config.toml
n_layer = 25
norm_place = "pre"
norm_eps = 1e-05
positions = "learned"
attn_scale = 0.177
parallel_block = true
init = "normal"
init_std_down = 0.00883
optimizer = "soap_variant"
lr = 0.00585
beta2 = 0.98
weight_decay = 0.053
decay_fraction = 0.743
train_tokens = 120100000
Each number is 128 + 24 x the weight over its row's rms, rounded and kept within 0 to 255. Layers, rows and columns count from 0. The size above them is the row's rms in percent of the matrix's.

# layer 19 attention key, 96x64, rms 0.178, rows 43-63, columns 0-63
size [105 105  90  83  94 108  95  91  92  78 101 103 102  97 111  90  98 107  97  97 100]
[[150 169 140 125 143 125 135 149 177 118 134 150 149 123 160 126 153 157  70  96  98 161 114 125 151 128 128 156 112 151 119 135 105 123 151  72 120 149  93 159 143 108 144 105 147 144 140 153 155 143 115 110 163 107 179 117 133 102  93 111 155 121 126 149]
 [130 136 155 146  94 144 122 124 101 153 104 151 120 119 140 103 154 148 147 139 131  88 134 118 171 182 124 137 133 156 125 149 151 121  92 109 125  67 119  68 176 127 149 124 114 127 107 123 112 102 122 103 127 156 146 185 125 119 110  92 145 107 141 129]
 [162 129  95  94 108 130 133 101 101 122  96 136 127 160  96 115 152 157 152 137 104 117  78 166 109 113 126 114 141 119 110 123 107 114 124 133 103 129 152 127 118 111 137 174 190  99 117 103 154 120  83 151 130 143 119  82 106 105 107 111 129 167 128 163]
 [188 126 131 125 104 124  82 154 137 122 118 111 125 138 148 145 120 155 124 125 140  96 110 136 127 110 150 147 118 169 175 149 129 121 135 106 102 156 120  87 162 147 178 155 134 122 131 113 120 104 143 127 108 143 160  66 134 171 121 154 144 120 176 109]
 [ 62 143 106 115 146 108 131 173 179 176 139 115 131 125 136 114 123 135 129 113 135 103  96 131 132 143  88 170 116 104 173 119 137 108 145 140  84 132 106 103 140 126 147 122 140 145 135 167 118 128  87 139 137 150  76 144 109 136 123 125 129  92 120 161]
 [120 105 108 153  99 147 161 105 117 150 139 101 154  90 137 106 111  66 107 118 141 127 138 134 191 157 134 157 101 138 105 105 144 152  97 111 130 122 112 169 144 114 150 104 122 131 141 126 151  78 136 142 136 113 104  96 135 151 105 124  94 101 167 125]
 [ 96 153 112 108  96 131 108 139 130 148  94 166 111 154 135 140  87 151 138 130 131 151 143 122 134 135 154 106 155  79 137  97 129 132 123 130 116 127 126 142 179 112 120 142 152 126 119 116  85 123 144 123 151  99 105 141  99 109 101 173  83 135  96  59]
 [160 113 126 104 139 109 187 142 115 157 136 125 115 133 144 148 150 118 160  61 103  92 129 116  78 131 103 185 105 117 136 158  98 103 117 143 108 157 105 101 133 118 113 151 120 129 131 125 140 116 103 157 133 104 132 116 136 117  88 154  92 106 115 150]
 [162 120 120 151 150 137 150 107 205 119 141 163 108 131 115 116 125 131 159 117 137 158 110 143 152 113 125 153 146  86 128 137 120 146 117 152 154  90 141 105 164 144 154 151 108 159 125 131 134 141 175  88 123 150 145 157 137 141 151 130 126 159 180  97]
 [139 126 148 135 118 132 131 140 120  93 138 103 176 112 156  99 153 129 149 139 139 126  93 171  57 138 142 122  98  97 146 139 120 136 146 122 104 108 127 121 129  94 137 153 111 121 117 147 146 102 100  89 137 165 180 102 158 116 120 138 105 187 139 143]
 [120 104 132 150 164 122 150 115 153 165 101 116 124 139 172 104 163 133 183 103 125 162 110 140 132 141 150 124 158 102 134 117 141 101 151 118 133 129 143 114 144 122 148  81  75 135 107 153 121 136 129 120 112 135 188 108  95  79 127 130 119 111 164  97]
 [116 103 150 122 130 146 152 124 117 163 134 130 197 158 111 118 158 121 123 124 137 123 148 154 122 127 137 157 103  93 169  97 104  99 141  92 144 154 155 126  99 117 168 155 149 156 141 133 173 143 101 104 115 155 135 145  95 176 106 148 164 114 134 132]
 [130 137 167 130 150 108 101 125 151 145 109  98 112  84  85 142 100 132 113 134 138 141 129 104 143 118 132 114 174 142 113 159  99 150 157 136 129 101 123 123 118 122 160 183 169 118 134 138  90  92 126 135  65 107 141  96 105 121 143 125 151 123 116  79]
 [148 137 126  97 177 173 139 101  89 101 137 153 144 115 117 124 109 130 135 164 131 125  82 140 142 121 116 135  83 132  62 114 149 122 124  79 129 156 124  92 110 108 132 115 147 104 152 131 146  92 167 135 145 100 164 138 134 101 114 151 116 108 153 124]
 [163 108  98 129 146 116 139 144 138 184 175 123 166 125 123 158 147 178 138  95 156  80 135 105 120 126  96 104 138 132  93 126 108 118 133 136  99 121 114 144 152 110 103  96 147  97 115  93 127 114 138 123 142 132 111 130 111 173 141 160 161 132 105  87]
 [155 145 118 175  94 165 131 116 100 103 132 107 139 153 122 117 166 117 110 105 135 134 114 121 116 107 130 107  95 120 134 142 146 133 184 117 153 124 109 150 167 150 129 119  78 147 110 140 103 127 145 100  85 124 105 121 163  69 114 138 182 138 113 119]
 [127 137 126 128 180 115 117 125 139 136 102  78 165  93 142 168 153  90 136 106 118 125 108 140 148 101 105 107 126 105 103 125 149 120 146 159  92  95 118 105 174 118 149 109 142 171 110 104 149 151 151  81 121 125 143 154 108 137  88 114 121 109 116 165]
 [137 149 166 105 129 132  71 121 134 124 105 103 110 144 166 107 124 169 119 130 146  84 161 146 138 117 117 111 122  94 116 130 101 131 172 130 114 109 124 136 109 166 116 126 102 119 173 149 148 126 138 202 142 162 154 129 149 116  81 126 121 131 126 103]
 [132  81 172 119 126 131 131  95 104 152 117 114 129 122 102 165 131  87 150 140 127 145 103 121 148 116 114 136 124 132 168  96  96 139 169 101 111 144 109  91 137  91 150 129 118 128 139 156 137 129 138 136 173 142 108 108 130 142 112  63  65 130 103 129]
 [118 130 121 110 136 108 122 119 131 178 110 107 172 146 117 126 153 111 171 130  93 139 114 145 176 179 146 127 150 131 141 145 156 134 157  78 154 164 109 110 121 150  95  90 150 120 145 104 114 155 145 108 114 166 125 111 145 150 150 160 131 145 113 167]
 [101 141 156 125  93 164 183 171 169  99 121 104 181 144 102 102 151  99 117 138 136  99 106  91 125  93 151 119 151 144  81 109 114 160 112 126  95 127 101 111 124 120 119 126 118 105 112 142 121 128 109 135 135 152 119 153 133 129 127 183 139 146 111 115]]
# layer 19 attention query, 96x64, rms 0.171, rows 44-63, columns 0-63
size [104  95  93  86 107  87  91  83  77 105 106  98  93 107  90 103 111 105  97 105]
[[177 107 116 137  96 122 116 101  89 137 119 209 100 101 114 108 131 128 127 107 163 118 154  87 165 141 105 124 139 151 140 157 134 122 102 118  84 107 157 125 145  69 150 124 110 131 110 151 140 109 124 110 120 140  92 146 121 103 114 120 144 137 138 123]
 [140 123 163  93 133 110 101 162 127 122 110 113 136 149 151 122  87 146 126 150  89 142  86 118 113 108 144 116 129 139 123 159 117 129 119  95 126 162 115 116 158 132  94 198 138 101  98 120  89 100 102 131 122 171 117 111 142 115 117 129 161 181 161 126]
 [168 111 111 116  82  93 134 151  82 137 115 110 132  81 136 141 134 111 118 121  98 120 158 158 112  94 147 167 117 141 141 129  83 120 109  79  92 154 131 137 143 131 118 122 115 102 161 112 155 140 128 100 100 175 168 105 152 147 112 135 118 133 135 102]
 [ 81 147 124 118 138 136 156 137 118 181 115 117 103 104 123 142 135 143 143 145 120  67 112 127 122 174  99 126 128 111 163 127 100 146 103 142 114 133  89 147 115  99 110 165 111 164 175 140 114 140 115 117 166 163 139 140 129 133  70 139 149 101 144 128]
 [150 135 105 134 117 129 161 143  99 159 121 115 153 116 116 110 129 101  92 125 163 163 117 128 172 175 119 157 125 120 133 110 158 190 122 132 129 126 143 146 174 144 133 144 118 128 167 138 149  76 170 153 149 131 102 138 127 131 146 131  87 119 166  97]
 [131 158  79 152 132 141 120  91 157 159 102 156 124 153 131 163 110 156 153 137 143 160 162  84 116 128 172 146 170  78 127 132 132 161 125 148 120 133 165 150 155 148 128 154 156 138 136 103 146 159 101 112 129 144 110 116 121 122  89 139 144 147 104 102]
 [128 108 171 113 109 104 147 123 123 121 132 125 126 180 149 174 147 110 152 106 126 114  99 105  50 169  94 137  88 113 137 141 124 142 119 124 115 155 144 130 143 121 128 159 120 148 113 125 141  94  78 136 158 119 160 137 154 144 146 138 131 103 138  85]
 [129 143 110 143 160  98 119 130 199  97 129 139 124 143 127 106 125 140 106 138  99 130 124 166 101 111 102 155 115 122 144 123 116  93 103  93 124 110 147 127 155 102 121  80 121 119 141 167 163  91 156 134  85 108 127  97 126 162 116 126 136 158 137  74]
 [158 116 152  94 111 145 111 130 143 110 122 116 176  94 181 120 132 148 146 125 127 138  78 149  83  98 124 155 132 122 156 137 124 106 156 162 103 132 150 147 129  93 163 128  88 133 128 144 126  94 104 126 139 184 134 114 149 128 143 130  85 154 101 148]
 [131 109 128 180 152  88 153  90 164 138 112 123 100 126 160 124 137 126 148  93 131 146 115 143 117 129 120 122 157 107 173 100 137  94 123 150 115 128 136  98 124  86 132 119  82 106 145  90 126 112 140 125 110 168 165 103 127 101 116 184 109 154 139 103]
 [102 130 146 106 117 100 111 159 121 130 130 130 164 131 103 108  99 114  75 101 127 104 126 106 138 128 115 136 122 125 152 109 106  75 161 145 135 139 111 126 159 112 178 188  97 127 133 127 163 131 101 136 115 163 112 158  80 168 123 170 138 131 135 121]
 [154 101 157 157 131 109 107 149 149 121 118  85 104 101 107 145 100 144 133 120 125 126 156 138 127 137 138 125 142 178 126 166  88 143 131 115 132 122 122 131 117 102 153 174 188 137 146 142 119 103 157 143  71 123 155  92 146 114  95 143 115 110  80 129]
 [153 118 104 145 125 111  97 113 113 100 116 108 119 109  85 111  91 124 103 116 116 168 103  97  92 146  91 133  96 118  72 116 154 114 102 117  91 124 133 110 104 144 115 117 154  94 151 149 112 106 170 111 182 136 121 171 134 141 144 148 130 131 151 151]
 [147  93  91 127 147 147 144 116 151 167 178 121 186 108 118 165 157 127 158 141 114  86 143 109 111 145 128 120 137 128 109 118 113 136 131 125 115  98 107 143 141 102 115 153 173 114 137  88 114 110 150 112 168 110 118 172 125 148 131 152 147 113  92  87]
 [115 166 102 156 110 149 125 134 110  92 106 100 117 150 122 124 171 122 128 128 155 107 107 179 115  90 144  76 148 139 160 135 128 100 136 127 150 107 142 149 149 158 123 117 134 136 117 168 143  90 144 149  85 118 129 126 157  88 138 135 167 159  82 137]
 [173 127 170 108 155 111 137  92 124  80 118 119 138 128 121 139 140 121 123 122 102 138 141 161 172 101  91 125 148  75 176 151 146 130 108 174 104 114 112 121 138 108 132 138 121 150 182 146 136 119 122  92 153 124 132 125 133 146  79 118 144 135  96 153]
 [126 104 149 117 123 133  78 122 123 125 155 142 131 138 143 112 113 147 137  98 161 137 158 153 131 131 136  99 112 100  90 123  88 147 161 107  93 103  86 177  92 125  99  98  97 105 159 142 139 149 137 175 133 158 127 112 151 105  88 105 120 114 115  93]
 [158 101 161 128 109 137 153 138 123 142 139 103 108 123  99 121 115 132 122 132 184 133 109 117 157  94  68 101  73 100 167 113 102 107 116 139 105 136 104  91 129 113 180 140 133 132 119 114 131 157 137 144 164 133 125  91  96 153 148 109 102 112 109 119]
 [157 145  91 105 145  70 137  84  95 161 148 123 151 136 141 160 116 105 115 130 116 144 102 113 161 139 121  91 135 104 107 150 158 138  98 100 167 167 112 123  99 128 168 161 100 116 138 140 149 166 123 109 116 159 152 116 125 121 153 154 134 133  93 132]
 [123 130 167 101 107 153 173 131 174 145 131 102 174 132 107  84 171  91 129 151 115 123 126  97 139 120 162 129 128 143  96  99 116 184 107 132  92 112 129 124 105  99 134 112 134 130  99 154 156  90  96 135 151 147  98 124 139 121 124 156 124 134 116 154]]
# layer 19 attention value, 96x64, rms 0.157, rows 32-63, columns 0-63
size [ 97 101  89 107  86  98  94 100  96 101 107  80  97  97 102 106 104  98 122 112 103  89 108 104  91  97 111  94  90  85  94 112]
[[133 160  82 122 133 103 107 130 136 131 100 115 119 176 147 104 106 153 110  85 100 168  90 136 115  92 101 121 103 132 129 130  93 145 123 152 121 113 130 166 128 148 125 113  98  84 116 147 178 105  94 125 110 153 122  93 103 166 151 130 159 136 119 140]
 [114 101 117 131 135 154 110 176 163 123 204 115  79 153 133 100 150 144 133 102 148 141  90 123 141 128 130 149 103 117 151 144 123 142 112 122 137  79 137 114 124 137 134 109 168 113 126  85 111 133 153 116 114  99 147  75 109  95 137 139 145  98 122 119]
 [119  86 171 149 102 103 121  94 113 113 170 133 124 114 170 126 109 122 164 119 108 111  94 168 119 169  83  93 113 114  89 152 119 133 163 111 118 141 123 128 119 109 121 123 128 156 114 127 141 142 138 155 152 128 141 113 132 145 128 143  90 174 164  82]
 [131 137 183 104 127 126 133 155 150 158 151 101 104  74 163 126 136 139 114 135  73  96 110 129 138 132 150 119 128 118 111 129 102 140 107 163 100 116 170 186 139 124 160 168 126 118 143 130 134 150 111  94 120 111 164 112 120 145 144 159 109 121 118  87]
 [109 122 154 116 107 120 141 127 138 145 140 156 132  98 103 106 159 109 134 107 145 118 150 132 146 168  82  89 115 139 105 129  82 114 130 133  94 133 128 109 116 115 175 130 123 146 106  79 161 103  95 148 157 102 136 182  98  98 118 154 106 129 126  82]
 [144 136 140 131  96 148  95 109 155 161 126  91 147 133  85  98 156 129 136 127 112 145  99 153 125 115 132 101 109 123 107 140 108  76  96 176 150 120 121 118 133 162 149 165 105 135 134 109  97 163 106 153 144  99 133  67  93 133 106 122 139 142 148 158]
 [102 100 124 113  92  93 142 140  92 100  76 173 130  84 130 187 146 130  91 140  89 140 123 105 142 145  96 141 133 153 130 148 127  78 132 121 122 115 118 166 154 121 150 154 128 105 112 111 181 103 138 115 145 135 137 138 122 126 150 105 125 148 117 111]
 [158 143 127 116 131  97 150 144 112 148 135 127 121 128 118 107 103 122 123 138 112 146 149 119  86 105 130 157 135 143 119  72 146 104 108 176  67  98  97 131  95 120  67 159 116 125 119 119  76 149 128 107 130 111 104 143 170 136 103 120 107 148 151 139]
 [131 180 175 114 125 103 149 132 178 132 140 124 158 135 111 137 100  95 119 109 159 120  91  92 151 107 146 139 132 140 116 117  87 186  94  83 143 142 100 153 142 117 157 149 114 134 137 138 113  84 115 128 135 132 117 116 122 116 126  77 160 136 145 125]
 [131 122 134 127 111 142  98 143 124 157 122 145 120 109 101 144 138 131 154  61 121  95 189 103 150 126 126 157 115  62  96 116 109 166 152 107 111 123 166 135 109  93 131 143 131 107 150 135 138 126 131  98 117 148 116 150 110 108 157 164  91 139 152 133]
 [107  87 111  85 165 189 148 170 119 100 130 111 124 131 142 127  82 137 140 113  86 115 148 138 177 101 110 166 151 103 151 145 104 119 119 110 151 118 137 142 126 105 144 122 107 110 126 118  99 162 108  92 111 166 108 137 138 114 164 143 121 114 119 106]
 [ 92  97 134 115 111 132  87 143 112 158 137 154 130 113 129 138 141 134 127  85  96 134 124 151 104 102 112 128 106 129 138 172 141 150 137 122  65 157 107 112 188 138 137 140  91 100 149 118 141 145 126 110 146 110  96 127 153 124 115 176  84 132 164 106]
 [ 90 162 111 150  88 153  99 165  69 107 140 142 150 131 124 146 101 181 114 126  87  89  97 122 106 107 129 130 115 106 154 131 126 119 122 147 128  99 112 118 144 153 168 128 150 128 144 104 123 114 141 122 134  65 133 103 139 137 118 139 167 149 139 149]
 [164 125 167 144 127 102 152 117 141 117 139 133 158 107 189 107 162  87 154 113 103  88 149 176 151 139 151  97 110 107 100 132 120 127 135 135 126 141 135  90 106  95 127 137 136 132 151  88 107 117 132 148 142 120 119 118 154 175 123 128 155 157 144  80]
 [146 128 145 126 107 112 108 139 122 116 179 128 170 142 171 131 167 183 103 133  98 145 152 126 106  75 137 154 107 117 123 129 129 155 164 138 151 128  94 168 113 100 125 110 107 162 117 145 105 146 148 139 140 113 108 112  95 136 118 172 127 165 144  97]
 [ 99 116 159  92 163 145 132 129 165 123  99 104 123 143 131 126 109 135 185 143 158 135 141 113 140 111 115 152 109 126 120 120 141 135 104 109 115 189 168 123  99 123 138 138  82 148 112 123 141  94  75 132 140 104 105 145 114  72 143 113 152 149 120  99]
 [132 143 159  87 154  92 130 109 165 138 124 124  80 161 107  99 115  96 103 121 124 123 116  94 123 160 153 116  93 108 127 123 111 148 141 108 123 139 125 163 158 111 104 162 101 120  84 149  67 118 107 141 162 125 122 153 147 144 171 130 161 125 127 113]
 [129 150 115 101 123 151 138 119 146 174 148 153 134 127 133  91 161 127 112 153 138 133 121 140 124  89 158 149 129 154 104  83 196  74 135 129 112 164 123 172 156 121 118 129  78 155 112 124  97  99 131 148 102 139 145 126 126 157 136  97 131 128 131 156]
 [151 113 109 104 140 123 124 144 150 134  96 114 122 127 101 103 118 143 123 153 132 134 118 104  63 113 122 108  96 118 163 138 166 153 124 119 154  88 123 122 123 138  80 142 117 134 134  83 139 124 190 147 122  95 147 120 109 131  79 110 106 151  75 146]
 [168 159  82 146 147 169 147 150 101  98  96 110 122 173 135  90 126 127  99 104 110 156  92 117 130 129 111 125 129 145 136 151 139 122 130 146 152  90 106 153 103  98 132 121 176 105 118 121 105 146 145 143  73 141 146 121 123 152 121 173  91 120 114 127]
 [107 119 138 130 106 102 163 131 129 104 169 158 129 103 160 141 120 135  92 113 116 142 116  96  84 117  95 168 177 138 103 111 166 122 182 132 140 106 143 148  82 126 182 131 108 122  91 117 134 154  89 135 104 110 127 104 104 143 134 123 131 127 140 113]
 [ 77 128 158 131 149 151 103 139 161 152 144 170 163 146 158 126 144  99 109  81 137 124  91 134 124 158 126 109 176  89 139 111 126 167 121 140 131 113 125 157 144 109 128 103 116 126 143 138 111 128  97 176 120 170 125 111 120  97 158 156 155 161 123 115]
 [110 143 103 148 143 160 171 169 123 165 127 133 117 129 165 110 129  98 159 137 184  97 144 111 119 113 137 168 124 127 135 144 113 135 143 110 134 155 115  97 111 156 143 146 140 106 118  87 159 146 157 119 114 165 159 104  78 112 177 132 122 116 149 151]
 [103 142 102 129 165 100 110 124 156 138 164 116 170 132  89 112 147 119  91 155 160 130 171 153  85 117 158 113 135 140 174  91 154  86 107 146 151 115 137 109 140 141 149 139 136 142 173  91 153 106 156 104 118 149 122 119 115 127 116 113 113 151 144 153]
 [120 108 142 145 126 147  83  94 140 131 122 132 127 129 119 108 115 125 142 112 133  87 122 120 155 161  97 184 130 128  81 114 140  98 129 151 142 142 118 127  74 126 136 101 106  71 128 134 143 160  99 138 169  84 104 149  99 139 177 128 147 145 102 130]
 [122  85 123 123 166 157 117 116 136 112 121 140 103 103 120  94 169 167 193 129 133 154 145 132 163 168 112 134 112 131 148 115 115 151 137 151 167 156 111 132 140 137 138 102 146 150 133 124 133 104  91 154  67 133 143  89 120 100 108  93 127 144 127 147]
 [100 137 162 141 144  82 124 124 113 126 134 128 142 126 127 108 131 144  74 104 150 131 141 156 124 166 112 121 140 117 133  80 140 134  98 136 121 172 110 135  94 118 172  89  95 127 126 114 103 124  79 131 113 155 142 116 119 187 116 129 172 142 124  82]
 [106 110 135 132 126 140 108 135 130 108 152  88 103  73 155  99 143 134 157 154 177 161 131 146 133 154 135 112 104 107 117 146 119 151 109  83 139 112 111 143 118  75 131 147 106 111 139 141 128 126 108  89 181 160 122 115 164 109 171 139 154 146 136 105]
 [138 157 164 108 100 109 132 152 108 128 150 141 130 150 147 100  94 165 106 154 148 154 117 112 176 151 135 126 144 126 127 162 119  93 129 173 137  95 131 151 123 102 108 135  89 117  85 134 115  71 173 120 123 142 140  93 115 119 117 109 166 159 130 106]
 [121 107  83 145 115  87 117 127  97  92 135 127 138 111 181 114 152 131 146 123 119 160 117 146  96 123  98 135 132 135 158 106 100 100 141 147 161 126 125 130 133 135 135 150 112 104 159 142 120 164 155 199 100 127  90  96 109 145 167 154 103 113 107 132]
 [126 167 133 119 150 141 113 132 121  82 118 169 152 140 114 158 151 147 128 137 163 101 116 114  98 124 151 128 156 171 112 130 115 118 136 167  90 114 129 103  97 146 124  76 145 123 166 136 145 136  90  99 142 154 104  95 129 139 129 157  59 128 142 127]
 [141 136 118 149 133 133 151 119 161 125  96 141 119 130  96 113 180 153 116 137 120 126  79 189  76 143 157 112 172 188 141 114 115 117 111 127 126 164 110  86 115 121  91 108 151 145 135 134 154 127 139 145 132 137 114 149 103  92 126 109 159 145 129 125]]
# layer 19 attention output (transposed), 96x64, rms 0.132, rows 32-63, columns 0-63
size [ 99 104  90 110  94 109 102  98 104 115 110  93 101  96  98 113 117 110 127 118 109  89 111 104  97 105 115 103 100  88  96 111]
[[131  96 179  98  78 135 167 120 151 120 125 141 117 151 117 138 142 117 167 111 105 130 137 138 175 135 134 124 193 132  99 127 136 109  99 126  97 127 133 114  84  76 108 120 139 133 176 117 134 123 115 121 115 142 122 118 141 159 121 127 131  98  87 168]
 [122 141 118 120 129 134 119  69 128 110  86 156 155 127 135 122 131 175 114 165 105 111 169 128 151 122 114 118 127  81 145 150 116 152  89 142  93 147  98 127  92 141  98 131 122  78  90 115 139 115  98 123 136 158 138 114 121 143 158 121 122 165  92 163]
 [130 142 130 124 172 123 127 156 113 139  99 115 114  97 143 110 124 147  98 116 126 105 123 163 147 114 145 167 125 129 144 145 161 174 111 159 146 152 161 151 114 145  99 127 142  86 148 171 123  77 160 118 116 135 119 156  97  97 144  65 149 115 144 111]
 [113 137  92 105 151 135 128  99 148  92 128 131 149 165 122 128 142 147 138 116 185 177 129 171 108 155 114 136 172 154 136 163 133 152 139 137 126 156 120 129 122 142 120  88 118 103 145 152 148 121 149 162 102 148  86 148 145  83 147 145 156 145 136 169]
 [137 124  75 132 182 109 115 130 121 154 106 110 108 135 196 141 108 139 151 104 141 136 115 141 108 107 102 169 158  87 153 121  91  89 146 129 141 160 155 157  99 131 120 102  89 100 113 121 171 145 122 117 136 141 145 123 111 101 143 130 129 152 116 142]
 [ 94 127 121 125 176 139 163 106 111 113 171 123 123 130 148 163 100 183 101 129  97 117 143  91 129 135 104 117 169 151 146 103  94 113 108 106 155 108 120  97 128  71 124 111  92 147 152 108 161  93 118 120  97 149 132 116 153 139 136 109 121 115 116 120]
 [129 130 128  55 157 115  77 129 158 157 149 100 170 112 127  93 110 100 168 120 150 142 161 161 114  95 119 143 104  93 143 128 116  98 165 127 134 111 127 135  93 119 105  97 149 128 146 117 118 156 134 157 139 134 117 103 121 106  87 151 121 132 144 129]
 [ 97 102  85 132  86 151 123 160  92 122 114 122 105 123 132 131 143 168 131 109 166 130 122 100 123 100 141  62 153 121 122 133 105 120 172 135 175 137 137 119 164 109 159 141 145 163 131 162 124  81 150 152 145 122 142 111 151 153 131 126 156 125 152 133]
 [141 150 142 113 129 116  93 145 120 163 158 131 130 140  77 179 150 143 153 129 137 144 133 149 122 139 119 116 133 136 106 154 121  81 107 135 142  94 118  93 192 136 150 154  76 133 101 140 135 153 165 113 115 153 110 130 102 147 155 136 125 120  89 169]
 [150 141 126 133 151  96 141 136 126  66  48 143 124 100 143 104 123 117 160 122 125 132 104 144  89 127  81  90 139 151 163 150 146  81 119 142 114  97 116 124 133 132  94 128 124 154 130 108 106 118 114  98 119 116 151 114 127 119  89 136 123 145  87 116]
 [ 82 131 169 159 157 129 105 149 136  91  79 106 182 166 144 113 155 122 103 157 123 163 153 131  97 144 140 106 114 121 101 155 141 138 132 122  90 161 104 147 124 153 117  88 119 152 112 117 127 111 156 115 110 108 165 113 142 124 109 149 128 133 132 169]
 [157 117 147 135 163 101 122 111 125 116  62 106 144 104 136 121 111 141 143 112 149 131 159 111 131 155 132 136 140  97 121 121  98 121 149  96 160  99 133 144  83  87 124 127 132 148 183 134 112  81 113 127  90 111 123 118 114  86 154 100 151 112  83 116]
 [157 126 128 116 145 116 157 122 136 156 122 147 148  76 110  79 139 104 108 152 135 174 153 140 126  94 149 127 143 138 128 134 126 174 120  89 145 157 111 142 148  46 135 124 133  97 134 112 143 158 137 169 129 157 116 154 143 152 119 137 125 165 115 135]
 [149 153 113  90 138 128 103  93 132 144 149 147 113 143 136 110 110 159 145 138 102 147  52 111 146 145 137 149 122 156 126 137 127 160 119 153 142 157 142 170 146 127 133 107 114 137 118 151 124  82 183 144 131 152 124 150  90 106 105 160  86 113 158 141]
 [134 127 144 104 138 151 156 140 137 134  61 151  92 132 144 144 104 123 141 186 145 154 124 123  97 153 121 135 141 131 126 127 123 110  84 168 141 127 117 146 130 120 154 117 127 112 148 109 113 106 155 200 113 140 143 117 125 132  93  61 113 142 156 133]
 [135 150 125 174 118  97 144 136 124 102 147 147 153 180 130 156 108  93 115 116 114 150 112 134  69 143 137 182 142 135 125 139  99 106 125 152 163 127 134 159 137 133 127 156 169 147 111 153  95 147 148  85 120 108 176 114 116 147 148 137 126 139 100 156]
 [117 103 102 126  55 112  87 138 102  97 117 123 138 127 124 163 141 130 165 147 140  79 119 127 111 104 149 145 167 171  88 138  93 136 114 138 154 113 128 100  99 135 163 102  86 110 136 140 121 120 127  79 122 139 134 122  90 109 111 123 126 134 106 126]
 [123 131 137 125 102 158 108 142 115 111 132  95 118 119 111 176 102 124 113 108 123 145 101  94 148 166 173 137 146 154 144 155  64 137 144 155 158 125 119  69 122 115 125  85 154 127 127 138 145 139  91 178 153 114 124 138 139 158 119 151 112 119 122  93]
 [136 189 111 167  98 147 159 139 137 163 139 190 125 132 157 131 129 146 157 178 117 160 167 129 162 143 157 127 134 122 106 103 144 116 133 162 156 127 150 126 143 106 143 155 171 100 128 134 142 116 127 142 151  97 131 146 150 153 133 147 155 129 160 112]
 [ 77 111 148 108  69 147 155 101 158 138 122 171 110  65 149 115 144 150 130 145 105 131 146 117 122 134 119 134  98  74 127 108 127 153 104 114  89 116 141 123 125 134 140  98 119 134 115 125 161  94 121 109 150 114  97 142 167 156 101 119 155 107 119 140]
 [134 113 113 120 156 155 144 179 137 163 126 131 148 160 121 151 142 111 173 142 149 141 131 149 149 130 119 122  97 114 148 163 115 130 105 117 129 144  74 132 112 162 100 132 184  87 107 138 146 104 160 127 130 147 109 148 171 122  99  75 121 154 147 143]
 [176 129 144 106 146  84 170 106 135 127 116 136 132 135  97 131 133 122 149 146 125 101 108 142 165 116 103 165 139 181 107 184 130 126 148 126 100 142 115  65 135 135 131 116 111 152 114  99 158 102 107 105 118 108 146 122 107 123 126  91 133 125 116 179]
 [141 148 143 136 138 123 127 100 131 133  95 113 135 183 161 103 158 144 131  88 108 149 190 121 165 180 128 114 116 121 155 110 116 129 120 161 101 151 142 143 164 132 106 146 117 142 161 173 143 166 110  83 124 119 142 143 136 156  86 125 123 134 119 120]
 [154 154 128 160 102 130 158 145  90 161 141 117  91 117 131 108 121 152 130  89 109 105 153 118 141 128 126 149 104 178 125  84  97 105 134 108 122 177  78 114 126 151 109 143 134 154 121  96 150 127 122 198 134 102 137 143 129 149 146 155 116 108 134 127]
 [117 135 121 117 123  97 156 144  99 114 131 116 134 171 148 122 122  94 139 130 104 137 111 162 132  84 107 144 106 137 160 159 154 137 125 166 117 106 144 115  95 135 160 126 147 148 115 118 124 105 170 111 117 217 133 117 159 124  99 111  76 119 133 113]
 [124 127 125 164 141 136 128 151 199 140 136 135 150 136 167  85  72 139 102 104 100 132 124 133  93 123 106 131 127 129  96 140 116 148 106 149  84 129 146  80  94 130 115 139 157 124 122 126 129 138 101 129 159 177 133 107 112 185 140 130 121 150 131 130]
 [161  73 152 100 127 148 136 119 123 148 133  95  89 162 145 111 132 130 161 132  93 100 106 130 115 129 130 163 139 181  98 136 115 122 162 121 134 124 150 132 163 147 143 107 136 107  90 148 144 117 173 157 149 145  99  99 149 113 120  93  91  96 108 143]
 [119 131 129 145 129 119 122 129 105 119 113 137 133 134 112 119  97 132 111 133  71 122 113 160 163 101 113 136 154 114 126 149 121 155 163 163 102  97  98 134 112 153 133 105  93 110 124 156  94 148 145 153  63 111 134  70  92 135 109 123 160 155  85 110]
 [ 70 145 137  62 112 143 124  98 149 129 119 107 135 116 105 116 140 132 146 160 125  88 105 160 111  89  90 105 157 115 148 156  94 128 146 136 118 132 115 102 127 121 116 150 134  89  78 148 109 151 149 136 124  80 151 158 127 141 122 133 106 106 149 150]
 [136 111 134 114 124 148 130 110 145 141 126 108  60 152  96 107  98 139 110 141 119 122 142 128 153 154 100 140 115 118 161 144 194 132  88 116 151 125 115 139  83 117 119  93 191 107 161 116 113 106 157 140 132 133 133  91 151 141  90 127 143 111 122 108]
 [133 100 132 166 109  79 153 118 157 102 149 123 110 115 127  93 138 125  92  71 164 122 140 113 183 122 112 107 114 106 151 128 100  99 118 116 139  95 136 131 158 173 146 152 103 109 129 128 105 113 123 169 118  95 144 120 166 128 114  85 113 138 133 148]
 [118 135 136  89 152 104 172 127 128 130 171 106 128 149 114 138 102 126 137  90 106 107 129 116 155 145  92 136 103 106  87 146 138 118  72 141 169 159 147 174 147 147 182 106 120 139 118 126 137 159  97 143 146 107 117  96 120  99 149 106 113 116 150 112]]